{"n_layer": 15, "d_model": 128, "n_head": 2, "n_kv_head": 1, "head_dim": 64, "d_mlp": 512, "vocab_size": 3277, "activation": "quick_gelu", "norm": "rmsnorm", "norm_place": "pre", "norm_eps": 1e-05, "positions": "rope", "rope_base": 10000.0, "rope_fraction": 1.0, "qk_norm": true, "attn_scale": 0.125, "bias": "none", "tie_embeddings": false, "parallel_block": false, "init": "normal", "init_std_qkv": 0.0556, "init_std_o": 0.0, "init_std_up": 0.0556, "init_std_down": 0.0, "optimizer": "muon_variant", "lr": 0.0094, "lr_mult_o": 0.697, "lr_mult_down": 1.5, "beta1": 0.9, "lr_head": 0.005, "warmup_steps": 114, "schedule": "wsd", "decay_fraction": 0.895, "decay_shape": "linear", "final_lr_fraction": 0.05, "batch_tokens": 16384, "seq_len": 1024, "doc_mask": true, "train_tokens": 113500000, "steps": 6928, "dataset": "wikipedia_en"}
Each number is 500 + 50 x the weight over its row's rms, rounded and kept within 0 to 999. Layers, rows and columns count from 0. Numbers have three digits each. The size before them is the row's rms in percent of the matrix's.

# layer 5 MLP down (transposed), 512x128, rms 0.128, rows 181-235, columns 0-127
106:600442511476473558547579606503566415502562559501387518465537560521563533488508456455511481416514468472502465517463416516485600528468484448474454525496504550536607553425474458435455461465482579505532453517455519472456591415491489496523463521438460467409506425492460455443461420440493449498565596507552539473429445575470520467621560513549492478427510458474564569483470544498429554525538
095:495445401483514553454444498483459445500467517473493478443438439463468451523395571487443465556403551502496468460455508488517458540470557560486499513562486474413445468468560420501503495526517535586557466473654508460553474402622463526461492423475527491601471548449500528477506475469485566576360441538508469508546471580528518475571546476392574506473564471544472467503508566410538512492536
094:565541425570493519424487423413576495492444492419469574523424528418563490551502416545438500547441485506510464517515474523506544535479538505587486433464556477503500514521506475466499513486546472373557527502568594503397510553529512475464432504497478403539521478565538467433578506461446481414583479484474548422577500451425374558478534494442488575512533496527523548423435507519384434525472
099:418573487453566500447470503507525524479539392487426529454517515429557427509498427479515470481455574521558524588493565437496511526501464505479467626395529497494576474505505427537482523525523436408532534420518451465494459514557500458512472447529578510533421538453609546467455582563461482459519553477467451461419496545516406560512426467511400599444437547460542414476558540416523522538544
100:510503437529504506444584593533463483510511529463604476428567540526533387481508502543563478484484438517465479450550458504467467534436449521479524532598536488518572543473438511443462507540545490397510461448572483539586564537511508455471509409441426441529392497522391494535596512521495467499482541515508470503530562534492442550692476450531480460528489440472505485496595484467381574465499
094:502595532385532544539417451430480528535496511470530545531509558510457427556407524514510485498529487471385480415488471504470506452428498506434492481454541505485492472455573499489419464549509468485667503447522555474476553521521496457561359347448518524446465504441478444567551469520476404499508475530458504542535571536422478555484603581425464534446559504536491542457532496499503526531559
102:513505503405551589496556426559448484456487517475420400452608559531490536466514481416515515442550485494523505464518474461476552474527487407526606505548456458478644601498518604480426504542513535394496540496547554453406551519480498481544384481510449454504474505534513421496555448515491518477558500581490638478487464479522545532540464509468503545509494473583500574549586519433540485453457
097:550493575422583517528477479518468495511623458470476531483517511585531502534477500584464475563536405557509539487562429434486542431491528457450521486468453562597464515466411410451495429554570454581386525480520483486496435461440396553577566411471576532481537440518519470556502517531551487496510550559447450510481521392506510539504564548459548573494525563414531496457541565452532492479407
100:459537539524458447529507423496478473547542473542506445530484503546508340500455446574510514471511529534489536419481509452458580537494608481477519541488565433483522474426415496477378547637501409433519526521515395572368539495460501512563500513536560431574513459446513488414447471475449479536472500441443539523439572470467488516528467533574535437550467482487544517523517488444389423485466
095:612429535547440480496510495488516441407541495501438486378444476465523602458519530418545526455489585563523452487505550417517544473456490505553527397535551495573482422454408480489488433503407513590542530488457516501542567580552481456495521499550461494531527522480526488561477532467460581458524539525486555501429452479455372528443514534516551502390529432450577468483502512593395512460564
089:514512467641489545419487481500531555491542594493537483563487553432557498444491478485517506515572499543484565505496441440453467500561435490486525485599495444600450515382435501541420551441481436568461507557503581450529527498518507517522538597509470538521597512458642425450433467391557478440548463567497488499515525568506499551477481567551517466550506543397416485499464508492470569506423
094:522528422525485477524470398523488516493370461429485430523454420530496402490424617481535532496475514509544426427395517504449465506550529539426454517461540449430426524515586487531438546458466509490449476617418496525576510480530434468533523480516574500549471542490551444487497442459470451514470439414484369441471516482433542545459586502530549512558547551562433534485541479557472590521483
088:520410599466552530464516457515485441533528515438477494545542427532458469465588478522431510460542508410523503517501507551424584499473408542584496484501502538436596505404521430446379511479473490395441461529442560537540539523514503540475498467508465498510473558470461577493423455560527527560468433473416539442578391453587542495497498542560451539564502530415542611522552534478454533443559
105:480610518534473508526545411475536548600488494509431432548427590544460481464532443426582534468496521508481494458456475488554510463515438615580444452486504530530437527423532453509533545439439524599542483458481525439570431574530595465536538487470525464507474460446644479520524486507488590504485483542451530521628483448510497515501479602526511495506489466483639400513538427506462530534489
124:462516501540363505550529533539389492584491522499631542452586473519490553466552442566397491475460518528517470562452526550443598487549476525512565546485424476438500480590479549401528557446485559595469436473571453455413481480533488526526552478441493519496526512464464478556509577542465453455510469456543467413446503472482525518449535428472555474538459548589544408503481415445510576558490
092:528575533512527451437420592486434391467534398440560537483455525443456549467501494531556490562401429488511471535453504452533486477508437489430520502483540485500509521493484477505419504554494529513502597479378472481461500539444558419455478483522447551478485560526481460507346485507485430521568393460497463452521525550503460512582497440521431589473516511370452493542602488411446526492568
111:492540518430565463513541536475391478518486517508498440429521544535464532511545467444520516446443502623414495454463477501598466533501485524517553497589530529561480540567515536556522462548493440402485589449438484554564417537558530584524448468615528455447449474409538570533463526502506560520543446548547466472429494507481474453465527546516449451521566471553525401448437590623506470539592
094:446465398516498422423529384481467476464458398523449521521535558460612508494595539457497465495486448473434523506488605540579501493581493490432486546525561445494498522579545543532517433481444540445569492592511516498566579515565498484390531580503437569442513512536513547508467499519508481510500479489515497472421491452457427408410534491591585502558534485445519514504593542443522425424547
107:446441501447574466429562470501543473436481531485487537487553434441482594524516481631526461465463544503617530415517557466516477480464477552536472508530551484413464575562535576537521469570333454540549551464559508489489501431492472462403516584491440512504532468617442471495458530432459551421505504503440449493439535458488452481414484483531436480447545593540562566487533552462515538535482
111:496495363427541509468509454463492540539498521521466544516482558518539548507526470559442499465578439509491513507525557528562452548533475464648458474529540428507575455553559459422517463513494410517566563470405461561488582510508511489597517455538431515503535509514465518563504497370604483459534638569511471543607477446567454445484516468442445515569549456491538480408556443469498529498529
103:476581451476500480517457561492432541472531521482518442434471625517463505493498415538447451486498533533519583503406523516386435461542507524478558544487526530463468541477454504586455507545512479481556616523625469511517524495481436501560521351446557449420485441500552456369482504605502414499495421491537478506478472479427497566518506459591468535481475514558399533501478569527574480509445
093:626453529498551556444491523437446427529517522386559475477477527414551493508532511521579488398539472498497397525521465449514520520453468598566475525450472530506590478547576369469538441528517554528543524485489526497504486561507455448386461485421497490511499505489513370405550588543451501532436469496478522562523475513431497529511585502568518484432529426469489441512496543553421430577546
097:586608621598563484512428426552485477581473530486475476497526456521540377489481403514471477434411587540411492485551494505510557480475438459522534536482628420499468475447445511534571536576619445503519473464455505509539531479451549546552484528541511452526582479514529456428391457476451472516513540581490560490461503577563482515468501440452476444489542538450480465426477450526454469487493
111:519539476495581545587484525529477510474475481505458505509501491356400424484527486453523462580522433502467468447500419481389539530458521555390520468557503494432476528553567507541614599476459467556456466449433470510488510501540505530544490499389455525546419506463479464476510480536577520646577555533540495466565456486437560466582493568506520531496515457542479435504539476572401462429440
101:548403579501511481455417448511615438510590519554496468482506524515492473523475435475456587522547468551550462513493490447509540490447401533476436474374480537481493587453466419482448490457433514480481378506562452531542524507540484509474498549460531538619490579511509445456606497496438512482443579546475521503433428371552449515596540523529487539581512569504497515521509576470410507553500
111:418537471483472497533470598458471503520447562443487535439477476451507539501434522497442455518439547486470568524484475611501412476461504441486528444556437532460566552553528545555453497393408451522529397629554463572515393598364542525514570525453509467448528522483480536509527518449533485570572572587556491505510481548490506479457503511481611546527497408458450451500455458558540507518476
094:580539479524571543399531578450511543498442513449500443531527482458444524464506420584445588573469482390455513403492449544497494485518500554470461544580416433476468395572506524512530469537595459419486576490503492526519395510516536507563555497453450504506457541632486513451521494508483500500546447385535493462537503434536564493398534466509546456505461515570495497606433423561471505490455
090:474558527414442548500479517440493502481465461442374458556551523524409535561358457443579468587566481555429463522524427553497562564522510499525498486462574517524545465503431469523478453479532555552428486553620551570513539445547493467507451386501449574499508401474463552517501424484557508451494482488578496564511498513560507502481509588515465494552469560437425521482527464560432404511443
104:539444506556490513567502518591535481513502569590528601450586557460521494490398478514593434397498469411564457448518488456512386530532502435447477592497519434430480499516537533525494544497537535576554494516456537556435392425439440414449534507516546446414467477495458650455477481456539435507474505528426462528506464474516467491501553479472485412515453471584484519561532500454470577493506
084:479491567541480515477438508502505516538478584482550482553555506498526511508456440402453569560535493479530460518478470516494512368441536504538543502543530567512587542470454517468584450526434476496621513446518596519397521510584441419630481382461464511507513522542509490540521439480517509507483453558444506525500435472416460486600468633466469547531555555460527429571484508416556553522423
086:495445582488540556512533616464461516546491522467470571461531519436566556456524399588601540498443437484519509523550442392494520608523416484552506528486566540502439579513439569508566496469540524542488509460456552586508532519475501412490436515488471508586536445475501571355446356505517494536537437471404483522564481562515519487499566461519488452506473514482482442510418504487527410484492
097:427460479355512469536444555544490561520491543464483492548559466482532531432491463450577515518549482518487550581506480459449465432512579458368464455411474539554464493492495460536443529460539526543510555482489555459521491505492507428516552490497494566471496564504606469502455426459554510443494533392476480549546421521456623559516452424532554504480497358551492518477508394379498585524472
110:514535493541482521492580441486465571529499468450414477515513607444424417439557399492493538470488491456490445492406569461444458508515495584559428457409472495494404565518553526483518576525472550519574420442494561543584484547499518512468549536597476490399444476488488460561454504555581494503512512516415547526570570470537513554562487449467475440404469433524570390463525521591470459499498
103:467539413437515472435497472450443508466481518526415431525442479577455505545445449438556475459492483527499382375506503437607497510505510520539500490541488474521523424468469543529416439507507501538466531491452491526502441541428467573451487544566636504416428485454489452531576466459472472506535526522527587615479406535399487466468514551477507517401449528453544543414581520537567559534561
097:558490501560527561517471463549364376499512543487424468540455567452483514493502477556532439486443534572451510554514507491509475442468487428448632549523478578468559466410460517496478554479476528565528522484424474541393456580446476563594549445504519493496524555434496502517471409471538394500538481425609482507515519453492500560449508438488514503536521582403584487458455421472577538465536
125:488442566521563489593568533567553514553541516521516372517465428601556465534476506472560471514499481563504494449502541495525395424519530451549503522442461520556500493525512650556537603482541468468399491506434533467505503447417505546563458551575548447461365488505465580520481499594531601495470511444497491472571462498537587465543511447477484483427541527481525496503452550529529449471402
093:388499527448559495521526511395488465508450518436532566466497468499425384505490424463475538540540484552529557440596422489516495530482531543451515454535628466478541580509497489547492421553439511485492532513509422506490540548460527447426391520428414558542507514500511451508549453548458506526493485461413509482538603470590543455502454538566593493618494505514479521454434518428582607518464
090:429529539589495502528406403406451469436588447453513454454517526443534509491507536521506514592435493430441539477506505559489631501410492592631451473574462467508544468521476497505498484486504422513532452494464473503457573442520530558419520409632568460363524528509563508531566563526482488444464434588464546490481553507519553490519538511496529529535467467462452566519523470479575476515516
103:535535451524462407517474450490490637493456530557480586567473522451552497478545496497512538453520525505499438523548502456425535579550382491530527445521405476457512516559433514495579490483488425473533482436455472549458448520514554440531541417520558497442530506558498523499455496454569548422446472615442557470610522397554560459600503402495441496525439423462524525528506582533402528470520
106:538548514538490538471577453585398480531538477533495548535514450490465454500532529503446471464476512538472454532475495463495547573513541530492501415569491432492426506493482486458462484549547524439504614462418472499456396429565477442511465392484605562427472633474435428560561565517461479467523435425566562434437449528523563435447612466455512480527453552478519522588537457539526499404490
095:523453585495500519589465420494486511521521461417511556477474393484517483490536512399442500509460418480487491486532448487524531533558497469544469558404539504522544470493502524430503529463573485527548520433497424573449417480466507564437505528551500457490394512449581455564445499480437357528514488580536504496520548538517481395547447489457394515436480526481349532502520401608546487503564
102:527538532501574558519508427479463458436512530500455546459497502494492418476568480518524542530419540529475544519536541485536461572390579479516513479536498498591501494466520519430526531525478467628442370587514451535596498437533456476474531551458434529513551543522477424585464435451597462455438492619510467492478536511463584542520499395436513488516449545492355536523556454590478497564487
089:415573404591517416516525486541537523471464537529570454457515536518520419430491497590414455480447504444477487499554489468510544484529471538480527499520432474461480540535500531429532509558595428531524471452481451420403484517562495616417442481423462453470515600542477492495546469457499452571600519508527501508572507470360489558457472465393510537594538574514510500437540431436483429477507
104:497542481469556494449506493480465495445652520428480484377536576516490520465544524504496496517574477478499435553470566564385497547494479542501527460493545463479527531479506493405515539546561584535455477536570387497390457510533508522489531465509485518461497507434497508536464484634472507476465435524466485409475541483607515518432548506515523508556449480619577553490589547357527487423444
111:480560568580484516591508396557474463527418513494451498458454491501530485552431451633528496433524379511458523547524436501485563522530501495540524453498452532507519446452562506550528423502545534467518472390516585615462556523474473460547465621514485460471413499473447446433442449496413542502479545448497531522535458514486512466516435538455523425461546558470600444393418554518514535567526
101:515514487531502530456543503455484499546532482470445524458476504537425431476482503443464462477494486395538563509479501496525505484543569474528424510494542403620454536497560407460439515508561469569425532529511595534483476604452542433564530537505484507481472539512506513462520491514611572610498552506509586484490627508456543357547515535452539611526464579532518492490558481619436416471437
090:497541580446513367459492475447434572477485494492507493552501546596574590585435497530457467527423536503530403434557365483505537437567468482544545425470511490519502504542514418455483457465486526587557541460597499506546424480524534522538440439480542559452575522458451477463520478509514485537515583480513616530487488474547581504458469566484531560386477577506545399529433503514532544470496
118:538490525500582481487483588551480506535544460582595505480498509469516541531521470412539445501560473534472565479462484474470451520588478553394534526564556539577522520450516445600543545470467456418417478568553578523534436620492552515627464433474494554598492531540477477431565499521516521451475519518543510426510456455533570425506369435541526437448462527616476463500462485543513522486459
089:584570483559440590594540458532460481501478346531513511482492456557518579495474481417440511542451624384605471454406472509490486468481535470501558475569517561465417555501481553427482448511484508458410497487500408481399470438546417531491443450510520505564460500522489553495536562510487521482547425385428533510497450491491472507466459523445572531456520445504514453562512497573436543491500
128:461502458554489544504617458494437489479531532484407503551495575657554524492508599490496500477506364489563528483557468539483424406550467424491485460486443521471472453573482603557506522532432494458409573535495474480454481497433517538491535473572547537558512463452416558520435432513510507523476471481456474541533479549559550473510540505475611466491483531404414630498445528529571489521457
098:538516530455527493440536557490513515491460531552498482457512523556484622562521542543527519448512438581482533529559510441448466444442501555519503535541476456412518526566441473477530489499600585532637539472515464476346493538439509521474547490543542528497556527529508435474499533479421522460504450423546530518431484512465544543491458510564492520528499435467665502597554426352556576507463
098:465573456536567458528459462561516391430484450522489514512530444488516518477418457436381498540512553509340510512479398410453500439428553488486482542552526516449513540553554512467524594571514433524456526536546468563523403472450538542397544443548465506516539480369492568511515487495510442517604488537546593515475472460515462561406515517499513533548530498510481528498527427477433466404500
092:456508535497510513444460505484422558448521445419489509560449448483593478498552451452532518475508533615452475483543462484515539527541611441437401503522504552551460560383468565414582525518534482440536486499528544540490437446541538455520447471500501479519578488522488582524553550327477555473562546503453406541408420459530486550431505567605565482506489504494528477533493471493534580511568
135:503520516540563438492468530481543513488561459476496532612594416531569570548468485409518535467529453410575509483606429560527518545521477451515462451550507475457496497511491526509527479508475444520469491543414482564603467490480444474557536461546490537542541418487503546572478521436550504445444616521486501532494534407401552480663458524467454422497562547456385544482455505599543527483497
086:430474577489449487537563429457505530596411475463542425552406457395469406519485525446414562519414482482490465525420443468468454432471502486516563531485486431431528470522518490498509497529478519503546421521544466423386522449520463547401519497508465501521555508435484487480467564514454434529550444578515486477462467469445566564462505389567412418525551384489515436537568513558554512462526
# layer 5 MLP up, 512x128, rms 0.187, rows 182-235, columns 0-127
097:511558525590552434490473475530606520508484491502424410531609559529446498516538526532599439488553549457491545519530480469541575447500450484492555487397411493632491540518402502548596498491572504430526500520404562513450523567495493552518486591551502445420579456520563442527491510451546412495601568433495531509448499509505493486466379540570471506479471554519537503507496499499449569554489
097:477496470438475444512558525547390549501612519533514479431554474509544482490456521520488578451553552435525559460449484451474465507491524484535547555561502434505513452527516504569477503540515510617507540472449455501584464427502522528495558439455485593500531504517468567652433492474457514567489477491436462534388510498570563484546494570514434378472504488447517444578647496543552541482610
092:574539523602423485526545401539486420436492538537540457552477508535414510510526530550511452516566540486411487441569481597460474444512549565544511437566496489440455496452476558448549500553546468526486565555521612588468485491471500532571573514475428515504536434553402379476476481464537498513475509479480511530493513481508553491540551506457595500486526467538486514544449448468429330521378
103:506524521510492493573518439503501456480495458476443549484447447507423504495514508477477579483573616518526549620391505532485506507575562473544534550520473543533498475482462506580555466551494489577484566521481480595470410459474492530457490489638568442469504518374516525435437553535432459469582481395463428551422408614501444512453531502504468525535515514538466475557442554455512440604511
088:468469506527463505474538581535466438576528593500441479485473495458536477469531494552573512470461550492481547552525512518492448465646464417476607581453461483614467498453571508480549538413526557543495502510474500503520481547574502447484486607619578468520490486619511561475452521468492585507508569498529505491488544505450455584491511435454562429539500563416547398610466541433531511542444
096:546535534589464425433468526475501462502537489576579457447492521511487525582521451527529564498463518511515478482430554504533508503446482529432434521410443516520443506464531424454533535474554495579580530555556486517599392504480586506440568583522570387510514525404521535538397514445521468505430492491548396553540556488534510464499522448588471511521496546616613561471447453449434539516536
108:542442460604375452458485534452490392463438426542577517576543525384525535435590492519513481461501546485524512468483472549542463549510518462469393505507478451395474487496607489502508475411562531404491557497492545559479530491521559409512465580530506488563456486456495496478501595523458447543505505490632545492569392528560514447534442518501488454524434453590502497532456420508499498456516
096:405429530493524551544484512497483549542451460496556463554494500425589581580522516440487383552485515457464483444455506501509558466523462542503455468443514567498493338574443576630592552485538492553485484496435556529563530491516431456472570539484529530458476501468545524497554480473529497407463495517415464556511457399600465392496539433471497540512549559580508575507411505528474518483509
099:462480524544554525504547400540515520578457400431474466577459387540470489560488497555464479552554423496500470453471481477487514553461484550491502503422486369483481530564477600522418552573432457455486503558553507446483551444450419551511506648484456547545464452513399443483487603510443498473535544468552428464401484501502483460515497490436472456485496511548510504401493534533464454396428
096:482550570411567487536565553473504488438508419495566479415553487499484501597529505495523503522415417477508442518513527525477508461494567535534571467398488523449596437563530504494505441574521581372479454364444457497492478551493536483451550426491506453514424497545392594485484468572403484474472452489538494567506484448464546461461621521527460565482500492580551536498517458464579469535543
094:462438576437558493559493586583440563453647486430544490548463559563446474470539486545501460485549484441418505563633459483520513441500487558540459464538491530517569505472527574473470529589504573525498536459478551418545511534520457507437461448484430493472502488499410424571473481449553476518589492500504498569600464585458536470500460607529435423486521455437525460505454534438532511484596
096:498538485523511407414483510503551493472418470489527459440460563462518471602501503478521469440441543564577470484564551469443518502562611483484525583441516518588473543592459498478620461455578586555437516464523491433431473483466514515528502600465472526455523411566505447500505562479435533494421445471508413558526542514514490557422538419542449475445562464594434424481427500516479535452580
101:582537475507489490522515521398523503394511446502465514477494479581451501544462536447511557522530613498534437572512511524541483497541440484529628602483401538510473396536437485484454517511476499487483473432492550434563574480496462543506438478537527476454473523546531538566417450502501514453520490564496485507518533413565437540495401424549427438509499429610549428507460643402493450559483
126:509523543572442460451619494555470496534445490507625551434526469536525486465610454497467446458467565519498412478444483555454500476495470474502515477414531542505486527483456573396556567449552619555506485455538546506444459465571376506475520544503461493490501643488467502515451529524469482457539554496575372511421476563542479488513489458496517458459428536571510456586553503534554434447439
100:547454447499493461561599406440501535569479564544436482461522465526457379564481508529408495499516538464471543531464384544385539465428596538531498483549495444515570495520462494472538429431454531505480412442605537559500496465520470522546545487533504402457455457477526588539528578409420459515460498532483498464514467564555459456492502557503503504495555534577498527567359540495509416529482
102:496575513498598500517543470505414499505591566471541451442448512574446520515484534553505461460492499502513462453555472571413388521528504571533462520540542491517460571565496524476507515533402508474450484545493449416508416626469452555559458455533561431414451499603454469520504442518456505530514356440490456540453548471421524500447543563538544529561465509551475467409542509460477558486623
098:444470497505525470533543524496586546492632542545553504430543512499456575487541597498522445535573496525564486505510573487508488559487542533474514497544473430607522551519496581459443598593486581456453579489412482471470384460441490596334502511492533426487467502460486473554443475448493454462511511435484499556507543494578593485416548428536508491538477516495627487462544537491499500504524
105:511550508561441519576513491517443485508556488529572487565530476553544540474508468455523466536493530567603491458506461528445454450378586496492438568542520524504468575465527503399508427447540420529508508480545526484458571476485413517579511494465411477488458480472457444501534467454509563593430478544534628541410389616497449468514529515570579562483447443481506452572452414497559423476497
103:421527569524508566487511493506496531519508429445517509567544441475463539451519526548519423437437521460447464422497493584438511438504490455428484483448444436473452534474550555495510556521490706382468491528473503498541458524556499468583455575480525475433585555454452634422533500481468566429489571450522542473472557560432459514560577523523554515496465529548549499460442458552497530457566
107:481589585504482476482541449523468503586428506489573426526504554514553490564436523526525529543495483506503519465591481494609481431475578468540562451415523475503463472459548571473502539549464470617448458498391500573507452499527511478479490503427521508547567558496432494475419624589421572474471484496508447486523537586499483390540428530402524520513476547464580554553599538482490411487455
100:439489540609553448520474512530554592452437526570418442519496396515443495590513566533503535600460427484490529511463442508536589479411483438516522503433495558567410475555452609491472521512504473454522463480455522529453534545521600557550525529646495506469449541477500540539524539459522473440587569427556494380474551445453542443467482541453500438576453523507503557479543477457490473461515
102:534376386501430454542531618458621458478503496512486496428525548473463566422457530473484549525558432507444482472522460566530439440542549525544451492570476541465533484513493475451413414547421517543484526499446467434419463555525409460541461498471516468467396479470419532529536457475536426449435511464466513565617554421452488519529441480514492605474489469540486504497467537547587507428474
116:563450494566556490573557605516538550502469558539543459499497452473538520578490509476468454480491494444443466547502496542453587446508366622448503542483523517482528499576502524550590574438577541566492430408403444426458473473536517440589468484488493530518405498545504523597560454510534631457484491479508526552547579432494503493459534464485562523423539491521613514505527540531548496430491
106:548583378516431505528607544531451562478467506436491518490454430498534547495568541544521463479549566459473477488440581514468507485431548499507528591573462485621555468538450519500527519542519561600578581472419545531516413520523448525487443404487505539428477435564595535596382479529456454500532474516558544509486500526504445563467437490474489473439553419463530432490537445572495508439523
108:519475436502463506562465542464495442511530492516515466403446606474494540365469517485406544539468384572507520473451518566431371457446544487541534588511530558465530510540548496495514524574555514593423429471494531488551407480460545398537425469476447497431424489513450542450518543520464460389544523535495453450485521482518449417519461433440629490455495519512510515543468468561540546492488
098:449528508595539531538483450516490475496519481562528611428476519480473518551485474450583400434444542495553482514472494519539518462512503399526506444378512491597555616455486503499489499534371452571467412442462501480438514476497470528415389523577476497501592561481564473611417533481587538518516539558522450459450597576475464546450472497464472507482509511434534486444528512417497486526547
096:522443496519481461476560477543506497518484581517554560485453484459586501426573527498468597438472432514558534476555588454471486421484436514435532488535477490472447547491575573466472564537455409443488532411393423468515478514429498524494558553507551389439413509470526468532475543528498552532456497470406485435503501419390487459573504454439535468507625450553553511573540548484576554439548
110:426604519565458391558457505472522477440592528458458398487514418491501508499533532477414521479432512522483446567460432510476513384575531434505539469481413528579492487475503522522543453479480488524525513513490480491504525565557518530548502495483496519455528546475528432605436493466485507515480451305547537441496521479554483552603459517586432603582484522583481553539501497549492457595478
094:460545471420538497499562495437485455488508377539453494446469507493507476473554557554558518403428524564532478459573540490444532599553544412514450428443471458464405508461508457522482568496558580507405522470473444436513467526416543537429478598522541505470524444487469506512452545424440455492583562459605447467465535499568523524440466342491505490468469465570508544473540532504390483510471
096:539507466518577428495523476539467522433512520527482462491403470604496444569546641417445445434503595507494489427456536543529486423472587537417471443564508472608523438564601440457455513442427499414536497502501495505474451429495493516509501536517599513481488462546481490517498594531487513475495576457632522396442541432515452496541424507469476509573509437549490515490535544477474540575537
106:593457536559509435340569481473539508410456419538485485508527469542488482477517525502442441534334461481475500416506502492580511472458469535571496447537496467452432448492533429427564495552473518448431420412515457564461419507483495550445445521616593533519503489524453560484575521593478491527563546520530471500542555447518501460474481601464463570490509590472469498542533472517464525559518
109:517517482423516451541502464560489498450539526478582494429467380531567561511619535481433437545486559547492510493569527569588563447535481461489459483502480499494523474502568500520465401453527423543515556487467418425452527409467555432571555510489493515511515554489581593413481448486516536522472522493561603484491417510470462481452500556436399449527599567541405471499509518381560515487494
092:511552546618485547445530554539612427567444473521494470491466429439526509603569503456536482517444556449555617468498502508477540520522548541460497479464466565371450527458528548502467611412600520474520484500513532469610467524480530499482400479500468455537541471489519595573389521529543477418534502469544419483480505464521486548575593436502396460549539524510528498474531551457459469512501
096:600532519530470515398587477531522486447495556562634547489483462507486499522496553482501493481446515436523422551501487541474535584533527519607471525480516457425462522561559528453496532474564485581507541348549466471516439468440571490474533580521507465582526511433461510455489529536555525491508513642515366552432476500525569476456527546498532588529518484458504449511519510522445351536467
085:435477600545506478538533570513589537543533488505424394563421411566521498546470523467464449536505433597493499449462543493546414486501484500548475442461450505480497457555462619547525495459533515496463486436430559456531521420415562558469538558524533462454424514502507570539487451532525518561438554438494532347607442509535484533584528478529529494467498530456546546553472557493537395497422
097:577468568540431393366549464601541449433494490507466471539437530521564440506497471498519364477437497476479466483568560511565459463462485487474489518458463518451488571444526553442432442485532431537472485496509510512547497523486448469582457447527566469507528473564590578477458492501560518469533522496573581482421453568479558500407472460561442511558513406507452391526580494510376489477527
095:548534457399460453489569624583517507577460592488659541494568532472544500516468471520436528477544538538565425475576492512502462487539509424351582462488537477575471573447547458565533506477435537556478593557530444473571425539497488459499463559507475524549479494471384529502480482500461538469536477485519454516506410474531423463434457477465494447435553521498507411468519507546520504459569
092:575469426481540536541504545505435485439500494428584466496452537468514433498492490425559490523552512563499469537462509598543553508512530496452478611436433598573602483469534466546477537508529478474512481538459548517450462454443462470510471578523489486559436461541546510441484545538497576446563559420491438395549466522543563469542429460547519484584433601539417616554540583494571576529450
107:594519540555427466344531555410535540495559518495567567463507463486445529490524474436478473492491489427548539477527537534421645384411498461545540501458500556589408495458546468500503488528506512537486490439573511475493431491508582545523483547472540523488630535478524514451557539492379482543461487561630469522436514580540481494494488578475528487505456547559480486563577490533491477504530
098:444554413559511544476486524530555534537467535482455492555443624548526494501515465580525497457571565514461571477443466526433542498515506642441528556526386538430473487513469485609530475502476529467458567620508514531550528523473519477555497519528582513494504528542438581562528535454515580499504471437426457516512511531589406558548465492449620490461443505501578421452404577566509506497481
095:499591459460489513578496467431483605509419501629440488557423544525452485507483426463587444537516494502472590611509489549469477468509517463549544442499550461484503479553522451528571555574528391428478395485588492509438506471472441429510473480551551422558478456461478525557455500537489525484546508523538455547426459537573535534531536482486457571446545517494509561526362478555497384557491
085:490509532460440518407454554468471496505548525550446463560496563423472542573508487414532525527574454520533534449458504533486500474434492355514459438488648545510479446514489465552498428400395534499479530484545566470553494413431494515568560571506535579548440443526545454492446515502478515427491470471540515546499517536547541549602540485533508493397524387463482502524411612533533570516483
106:462523563528424503370614457522530545510505514561525504455486536492409488559533499551495469502437542495510503500434497584473483472465521433584475551409494582505435483493434501477571521532509608530537388484616529544494482513454543504527541475479510443426480572401515377544475508440423451490473534426535452429497520556388497448591553485517539476490545530508506418546483469546455552551431
103:524534472430422557487546456521500498435494446527450516456558572433538469456538576524481536408507500502527454474479446541494432477512527529622592531545447472511493496504550529550518633448484573529441465502473554444619470516450540532487414482449481577455398456553419600536462417441459528579580588434411475424495490548458537445494540542434495554514522580506550539523501507545514522529485
096:534382552478506503588518445452484520503514455502529416551482491490537557512508490466450602451557564519433452508526531589442524458526445497532507650431472474414590409487530467464526497549436501542540471495466382511457487436507501420537499423465494573546522511527509518502467548496440547427465468497522412529527401453533458486554405441505412489500494464546526462529511529400580610501570
100:522490441446467492517483566552546501586531442495440567451420499441469401444528571499586427414499435501483578495426494569458540456459399445501489575524472534562488520449467523467491454463545559491442466506444623459464512490538479445418449521456556494443471549525552527561441574459506534405544534556478530479543532585511474526449443484552436369528526493507498574576566499530520581578492
116:529577552496529472437534440476488472473513540623533477558555447412523542477568561450469460508418473565535563517563494561517469494448508525508501407459479593464580516549540499544484553514491519431515388516597546491524508450520513535513390610466528498515521537541523548440457578535417589570446453516604544470588445535584461453524463520539580586510522473494470539523577510479439448474449
091:462584494492541481470496526519623490468499585495480445595543534436471493541494480575508465489571363550437553471572403497502509479549447493452509512432548492531547613513515467593523547472550518574569518468452544502624445501437595489505418518464507456366498495530537450465407529511519522497444521573553521448509533500409601531508521481489438481531450527478540553426519484513525407517495
093:508479449552469446443437563498466496486463584519424444561434458559555472481514510451381569626518449472532493471407461592394433497597573437548487530439472443473454463577473564509550527517498445495489474506441376416542483429460480495500581508570563518537450495474433422503516584548562570524507507477459465431516500501469544495590529466551560476443481517447447547508492498551546516546499
089:482570424560483451640468428455570443534526394446561503568513505494542430527393474451440389521539549468546540483410487513546490427496492430470475463508477542515518433520497455457546476512483463420462575497487573515611544511550418486584418552507529469479469501473541579498542494450531570550498530462495580435566430518523471518537535534490450501465456558487386502516426575504481556516430
103:512485541543469521477420506560478479584533476424463518484491533479532564546524534440522485511559449453571429472564515555497509491513471518547621515490517474572523462388514467449446468533446513532543537484465437457526489467487445415525411541382538561485475521532475444428458548575402560484397469394402483506506528529447522440454512517584413436443542501421526500510444474579574499450384
104:521500472487477396491536510499557473477478504572463433423523495495491509477450509465415580502506488449553460475537532536503436555491464511519608464458508464465511436548596471560456498538480460566511467437475460438463526474453490578519566529499513501524476463594475381516450513677479448486448434419556541442637565527432538433553542506378409506415515503511513525478515565522526430477451
113:434545549588563465485444471513500487413540473467484459582535464553537502484517510535556486596468456464573453408619403615417507515601514436533471494497563500539382530493500531505485512538518490504465510572453530467587491530461487470530480483508517493484491520440464496537491417541525539474419494527481543526441579415431531497639573593507523460439486504522592575528444434573454469516553
083:539445453518511463453449575535511482373556449532416557460594596503498511475564585396630492500545575536551464452498494564464445537585521533496400486554468496491518498530496485546466501550511482562501492511528530549532490559571571597534448477478541569525465456559451470545526407526506481445443552435522513583561553526502408481500504546514510581418573537541440506417487455510426569503515